python train.py --n_layer=14 --d_model=64 --n_head=1 --n_kv_head=1 --head_dim=64 --d_mlp=256 --vocab_size=4096 --activation="tanh_gelu" --norm="layernorm" --norm_place="pre" --norm_eps=1e-05 --positions="learned" --qk_norm=false --attn_scale=0.125 --bias="qkv" --tie_embeddings=true --parallel_block=false --init="normal" --init_std_qkv=0.0572 --init_std_o=0.0 --init_std_up=0.0572 --init_std_down=0.0 --optimizer="soap_variant" --lr=0.0077 --lr_mult_up=0.669 --beta1=0.95 --beta2=0.99 --lr_head=0.00918 --grad_clip=2.0 --warmup_steps=200 --schedule="wsd" --decay_fraction=0.924 --decay_shape="linear" --final_lr_fraction=0.0 --batch_tokens=32768 --seq_len=512 --doc_mask=true --z_loss=0.0001 --train_tokens=130000000 --steps=3968 --dataset="wikipedia_en"
Each number is 128 + 24 x the weight over its row's rms, rounded and kept within 0 to 255. Layers, rows and columns count from 0. The size above them is the row's rms in percent of the matrix's.

# layer 5 MLP down (transposed), 256x64, rms 0.178, rows 151-175, columns 0-63
size [100 107 114  69  67  88 128  87  92  82  91  86 100  97  99 124  98 101 110  97 103 144  90 118  63]
[[145 133 128 116 152  97  98 115 181 152 155  83 116 133 102 120 106  91 113  53 144 189 143 122 121 145 115  97 127 122 117 130 104 111 107 124 142 125  78 150 133 131  98 107 113 157 110 140 147 116 136  98 129 151 124 130 161 172 127 115 133 140 105 126]
 [136 108 102 136 119 163 119  89 116 106 113 113 142 159 164 107 122 119 107 140 132  98 108 113 118 122  98 142 136 117 164 118 132 154  78 123 193 126 156 143 132 129 165 178 133  95 116  93 116 124 139 169 108  78 117 157 127 105 146 103 101 128 134 104]
 [135 112 138 146 149 104 110 156 126 121  87  94 143  79 138 126  80 156 137 100 131 112 149 146 110 107 140  91  97 113 133 159 153 172 174  84  71 135 155 117  92 137 133 117 155 153  97 113 148 133 112 148 164 120 125 146 141 133 141 142 108 111 137 140]
 [135 113  83 115 117 144 133 127 171 180 131 100 140 109 162 118 126 127 141 121 121 120 129 104 164 127 118 118 128 146 104 158  92 164 133 103 124 136 129 126 157 105 118 142 128 146  94 176 107 125 109 143 111 174 113 187 138 140  89 106 103  81 135 169]
 [ 79 100 150 123 158  81 126 142 145 122 141 126 128  53 155 126 104 155 127 140 123 177 169 174 137 126 138 114 113 118 123 159 162 136 162 144 137 157 139  88 165 124 135 150 119 145 147 136 113 127 138 128 162 128  94 105 122 116  98 142 126 126 143  97]
 [121 131 132 130 106 171 156 109 163 148 159 117 113 137 136 134  82 104 124 149 125 151 134 120 169 121 139 140  99 166  89 138 109 102 149 127 147  78 104 196 122 132 119 101 119 112 116 123  81 137 147  99  77 103 119 128 104 137 129 133 101  93 128 135]
 [152 127 126 124 108 117 138 104  75 140 121  80 118 111 148 150 174  95 138 156  95 115 162  79  96 142 139 134 111 145 167 144 140 152 193 111 184 104 131 135 181 108 133 125 137 151 154 122 133 140 129 146 137 143 141 133 138 118 124 101 116 126 125 140]
 [140 122  92 120 153 114 161 153 112 115 139 138 159 174 114 147 127 179 115 171 141 128 138 141 146 135  89 126  68 141  95 104  89 103 132 143 111  95 139 161 142 156 127  97 167 117 126 147  93 159 107 126 168 131 149 155 138  95 141 127 147 135 123 125]
 [153 123  98 134 131 176 121 117  91 179 124  89  74 127 127 123 143 132 131 136 130  97 114 143 135 137 147 138 161 137 149  91 135 126 137 107  64 127 159 149 158 183 122 137 162 131 128 140  88 134 131 145 135 103 142 124 144 132 157 120 145 134 108 181]
 [150 104  81 117 127 119 124 119 168 171 174 130 111 154 145 146 129 141 120 119 158 148 149 132  95 124 124 150 151  86 133 130 124 127 134 131 145 116 147 156  98 174 127 116 111  88 115 108 144 138 127 213 138 122  82 101  92 144 143 121 117 110 124 126]
 [130 129 153 107 134 137 116  88 145 122 100 149 125 147 131 143 127 165 150 136 122 106  70 120 111 125 104 116 181 123 132 109 106 155 104 115 121 149 121 132  97 160 104 149  87 128  83 139 161 100 123 135 101 125 121 152 108  74 136 102 179  97 110  94]
 [120  62 159 127 144 133 139  67 126 153  85 130  92 145 148 105 134 129 159 137 115 137 165 149 119 116 160 146 170 115 126 140 112  85 104 102 128 114 124 135 125 132 137 152 105 122 164 145 130 111  92 113 155 165  97 157 172 118 117 107 118 151 125 114]
 [106 143 121 106 144 124 150 132 151 150 160 106 131 153  94 135 116 134 131 121  89 123 145 138 154 116 151  99 144 159  99 157 148 104  86 152 160 124 144  87 107 135 163 110  68  87 159 129 128 159 142 122 140 160 136 133 141 165  81 158 114 155 140 106]
 [118 120 179 176 137 111  77 154 108 145 134 141 145 122 185 108 149 119 144 138 138 127 129 139 119 125 125 157 143 141 152 149 119 153 147 115 102  91 155 132 115 104  78 114 140 161  88 100 127 142 114 112 180 123 148  92 122 137 116 150 178 132 109 120]
 [124 113 142 124 127 156 170 143 107 119 101 109 158 112 140 127  83 133 131 147 113 162 159 165 134 103 163  76 123 150 147 153 171 150 139 104  99 127 124 110 150 160 110 130 140 102 134  96 101 114  86 166 148 133 146 119 137 184 136 105 124 110 127  87]
 [181 118 112 137 131  79 140 118 110 138 130 137  96 124 100 111 159  95 130 112 110 144 101 126  61 147 140 133 142 139 144 112  97 145 109 155 114 147 102 163 166 113 108 115 147 141 142 123 141 154 146 114  97 146 156 122 114 160 111 163 153 185 108 153]
 [122  99 105  84 187  87 135 139 139 176 106  78 135 131 139  95 149 144 133 147 118 115 139 154 163 110 149 102 163 106  96  90  62  99 125 118 113 131 151 134 111 143 127 118 137 123 125 120 102  93 106 137 136 138 117 165 116 137 107 139 148 124 132 123]
 [133  77 142 127  91 144  90 141  64 105 147 118 137 115 151 139 130 112 115 169 171 117 129 117 128 148 143 118 102 140  95 169 158 104 180 120 100 152 101 171 125 119 132  97 133 118 118 120 170 151 124 135 109 110 135 102 143 126 134 105  91 138 103 136]
 [110 101 113 133 130 144 166 118 161 118 176 129 169 169 136 114  77 115 132 121 127 162 104 158 167 120 152 101 103  87 152 119 155 121 165 157 127 131 113 111 102 138 150 129 116 115  94  86 153 128 110 114 138 145 130 167 129 161 122 119 113  93 164 113]
 [163 112 119  83 145 111 130 141 102 119 163 135 163  88 123 146 120 113 117 102 125 106 173 142 105 125 138 126 139 156 168 152 120  94 144 106 105 139 123 184  95 114 133 143 152 159 164 102 106 118 122 131 118 143 164 125 119 173 175 144  90 126 121 154]
 [137  99 160 144 143 116 184 130 160 172 136  87  93 118  71 118  83 120 113  84 103 142 166 134 140  99 138 145 135 139 124 143 130 125 136 101 164  95 120  98 106 142 121 125 127 134 135 119  91 143 152 123 103 120 115 134 142 172 141 131  94 151 108  95]
 [119 146 153 122 129 170 135 152 133 137 121 132 116 173 145 149 120 153 118 115 136 126 121 130 121 155 103 123 152 134 138 155 130 157 105 129 147 126 139 113 117 113 155  85 120 117  75 121 144 138  99 143  79 106 102 139 101  73 120 105 101 216 123 149]
 [ 99 132 136 174 100  71 108 132 104 108 117 136 133  86 122 105  93 129 129 113 150 150 161 137 110 131  81 120 111 137 143 121 175  84 107 149 125 135 130 124 102  91  83 141 133 111 107 130 144  87 135 127 112  75 136 124 139 153 137 133 131 147 173 105]
 [139 182 119  81 147 164 138 135 169  99 132 145 124 170 131 133 125 122 118 109 126 112 111  99 134  93  83 102 126 122 133 132 103 155  79 141 121 138 149 122 145 128 145 121  97  83 125 110 134 108 111 120 128 124 196 105 104  93 146 153 121  95 156 129]
 [ 91  93 117 156 138  65 170 156 137  94 126 122 134 104 129 111 140 118 125 120 129 172 108 120 108 143 109 163 109 110  94 129 122 147 120  99 107 130 125 123 123 136 106 152  76 116 111 141  91 113 125 153 129 107  99  89 153 106  96 125  76 125  90 143]]
# layer 5 MLP up, 256x64, rms 0.147, rows 152-175, columns 0-63
size [ 96 113  63  80  93 134  91  73  72  92  90 118  89  92 119  86  99 113  99  98 130  94 106  54]
[[129 118 140 137 144 143 118 102 110  94 121  98 168 113 136 130 143 135 122  89 188 107 126  81 122 143 137  87 115 133 154 164 178 140  99 107 155 146 136 142 119 162 157 104 151 122 134  91  93 139 176 139 136  87 112 111 131 115 132 111 130 142 167 149]
 [131 158 120 109  84 146 123 137 123  87 131 120 121 157 113 205  92 101 130 131  89 129 112 102 143 110  76 162 143 138 149 140 144 115 104 138 146  87 113 111 144 136 139  93 121 138 162 139 115 123 114 108 113  81 123 160 139 127 137 121 175 108 153 124]
 [144 119  89  88 106 111 102 179  80  72 111 143 153 135 154 120 118 161 124 105 145  86 127 150 112 101 158 127 157 133 133 129 176 146 121 133 120 121 138 102 119 120 110 114 141 145 123 154 149  92  99 133 137 132 149 150 147  92 133 156 112  95 168 107]
 [144 124 124 107 153 158 133 108 121 110 132 117 110 157 126 114 143  97  98 122 133 110 109  85 157 137  93 176 105 114  95 119 140  85  99 118 102 151  97  90  82 136 122 112 118 123  77  90 121 118 111 149  73 132 136 104 106 125 127  77 128 115 146 130]
 [115 155 105 157 115 156  89 156 134 122 105 112 103 120 174  85 137 106 174 153 107 119 122 147 134  81 137 101 132 148 139 128 128 133 160  95 109 136 140 136 109 147 109 100 114 125 158 170 116 115 107  95 127 108 130 171 146 105 134 115 159 112 175  82]
 [137 129  94  93 145 178 140 120 128 119 107 132 132 159 149 137 139 135 140 109 163  92  69 116 200 140 155 151 171 141 120 130 162 157 117 137 116 125 148 114 121 132 114 100 127 128 127  94 153 149  93 149 126 108 157 108  68 131 134 120 130 109 125 149]
 [140 119 156 132 151 167 103 158 160 108 110 155 118 111 170 160 138 157 145 138 139 139 137 112 138 155 156  85 103 173 163 101 151 139 120 105 128 137 165 119 122 101 152 129 121 104 178 119 164 148 143  99  79 108 127 140  92 138 131 164 151 138 128 113]
 [143 112 159 144 182 136 105 122 143  95 144 130 131 101 147 117 127 129 153  73 120 121 110 123 129 148 128 100 136 157 139 140 136 121 113  88 117 149  97  74 108 135 168  76 103  99 119 114 184 124 146 127 152 143 117 114 123 120  85 171 157 137 130 120]
 [149 145 122 137 146 129 138 169 104 133 121 119 152  91 111 121 110 106 125 126 119 110 109 117 151  90 127 133  77 124 130 137 171 133 118 157 131 169 140 119 113 177 133 123 154 155 143 140 145  87 140 146 202 110 168 152 127 139 127 143  74 109 152 103]
 [169 153  55  91 143 134 107 138  68  97 102 135 110 127 125 121 124 123 138 124 150 111 126 164  90 102 122 101 109 131 100 125 119 156 105 111 133 128  87 124 132 107 120 114 114 160 112 132 144 131 140 118 110  98 120 100 108 176 143 105 129  80 119 160]
 [152 164 123 118 112 144 112 150 126 156 118 130 107 148 120 162 150 149 102 166 152 115 152 147  93 160 111 130 108 114 138 145 141 112 150 103 170 131  99  95 166 158 119  69  88  68 117 133 100 156 136  82 146 132 136 127 140 135 154 134 123 100 132 114]
 [112 162  84 131 127 135 149 122 110 106 113 135 120 139 129  99  97 108 103 132 183 105  91 185 155 135 150 133 123 149 126 130 168 107 153 116 114 128 141  84  99 115 128  90 127 142 152 129 122 174 116 165 143 113 134 108 114  90 152  94  89 104 144 146]
 [159 161 165 142 155 122 104 109 134 149 122 122 116 186 146 125 144 112 127 124 123  90 120 130 140 139 133 141 128 115  70 121 125 127 152  80 112 109 161 143 108  96 133 148 135  82 105 136  97 157 151 102 108 191 133 129 126 144 110 159 147 108  91 152]
 [146  91 107 149 129 129 143 116 111 111 109 125 105 146 116 153  85 118 126 165 125 142 118 129 137 153 136 116 121 135 117 122 158  98 102 160 120 130  93 192 129 181 157 127 139 102 151 177 103 135 122 116  87 119 159 103 131  91 166  98 167 102 140 115]
 [118 137 112 115 125 128  94 160 110 125 115  98  82 114 128 106 122 101 130 128 114 144 126 158 109 146 120  94 168  73 136  93 131 135 131 116 142 162 136 118 119 139 169 133 128 133  89 181 122 123 131 107  89 127 115 179  68 120 109 148 149 176 123 137]
 [112 159 127 145 143 124 121 160  62 102 151 123 142 135 105 137 104 126 100 157 109  95 157 111 111 132 150 168  94 125 100 152 192 157 164 107  97 139 142  98 101 134 124 107 134 133 139 106 143 133 145 145 143 139 144  98 167 150 130 160 131 104 137  95]
 [ 82 110 141 101 132 149 115 145 144 169 129 126 125 136 187 147 123 124 182 109  88 123 135 120 109 120 103 120 102  98 122 118 119 119 148 138 165 168 107  85 123 130 145 160 177 127 101 130 154 164 147 113 105  95 129 135 111 130 149 167 160 152 125 146]
 [127 120 148  93 127 151 106 176  80 125  97 116 110  98 115 142 124 164 109 107 146 111 137 136  97 142 109 119 125 126  84 109 124 120  86 156 147 156 130 158 138 180 154 147 127 122 124 180 122 146 115 137  93 130 143  72 148 103 111 169 118 131 127 147]
 [106 153 139  62 135 149  86 127 125 118 139 104 148 111 149  98 115 116 128 105 126 117 136 154 107  91 119  93 165 138  95 138 133  75 115 114 136 157 135 116  95 140 134 136 159 158 158 122 120 138  93 135 167 120 135 151 147 154 147 153  81 102 166 117]
 [166 113 176 153 124 154 105 105 138 183  98 105 112 142 146 112  78 155 128 116 146 136 138 131 134 153 152 124 137 107 165 137  87 108 174 149 143 103 158 164 148 162 127 152 131 132 103 136 129 144 100 113 146 159 135 114 108 176 155 159 135 124 119 128]
 [161 153 132 130 124 135  98  71 103 141 126 148 131 140 123 119 130 122 147 112 116 134 137 108 131 136 166 164 128 108 152 136 152 102 131 144 128 136 131 158 112 130 170 154 135 127  97 166  68 131 110 133 166 102  93 106 123 136 162 165 177  71 110 142]
 [145 133 128  97 117 108 106 111 108 170  92  92  85 141 102 145 143 179 109 174 108 139 118 126 127 136 135 105 150 125 116 143 125 113 146 157 163  90 133 116 102 112 124 121 128  97 135 175 140 123 132 145 106 121 154 130  98 195 132 145 135 174 113 157]
 [131 117 186 147 100 120 142 106 117 187 133 135  80 123 113 128 138 143 120 129 133 123 142 113 101 182 152 151 110 118 157 133 161  93 126  95 161 132 116 156 106 170 142 132 139 119 127 120 149 107 155 130 107 143  95 138 166 160 146 116 174 165 106 130]
 [161  97 159 122 135 147 160  94 120 129 150 127 114 117 145  54 134 140 147 121 138 112 123 123 176 108 120 106  93 136 101  87 129  71 103 112 159 131  90 118 116 126 130 102 127 126  73  98  91 120 130 121 119 124 105 136 102 105 128 115 131 156 136 155]]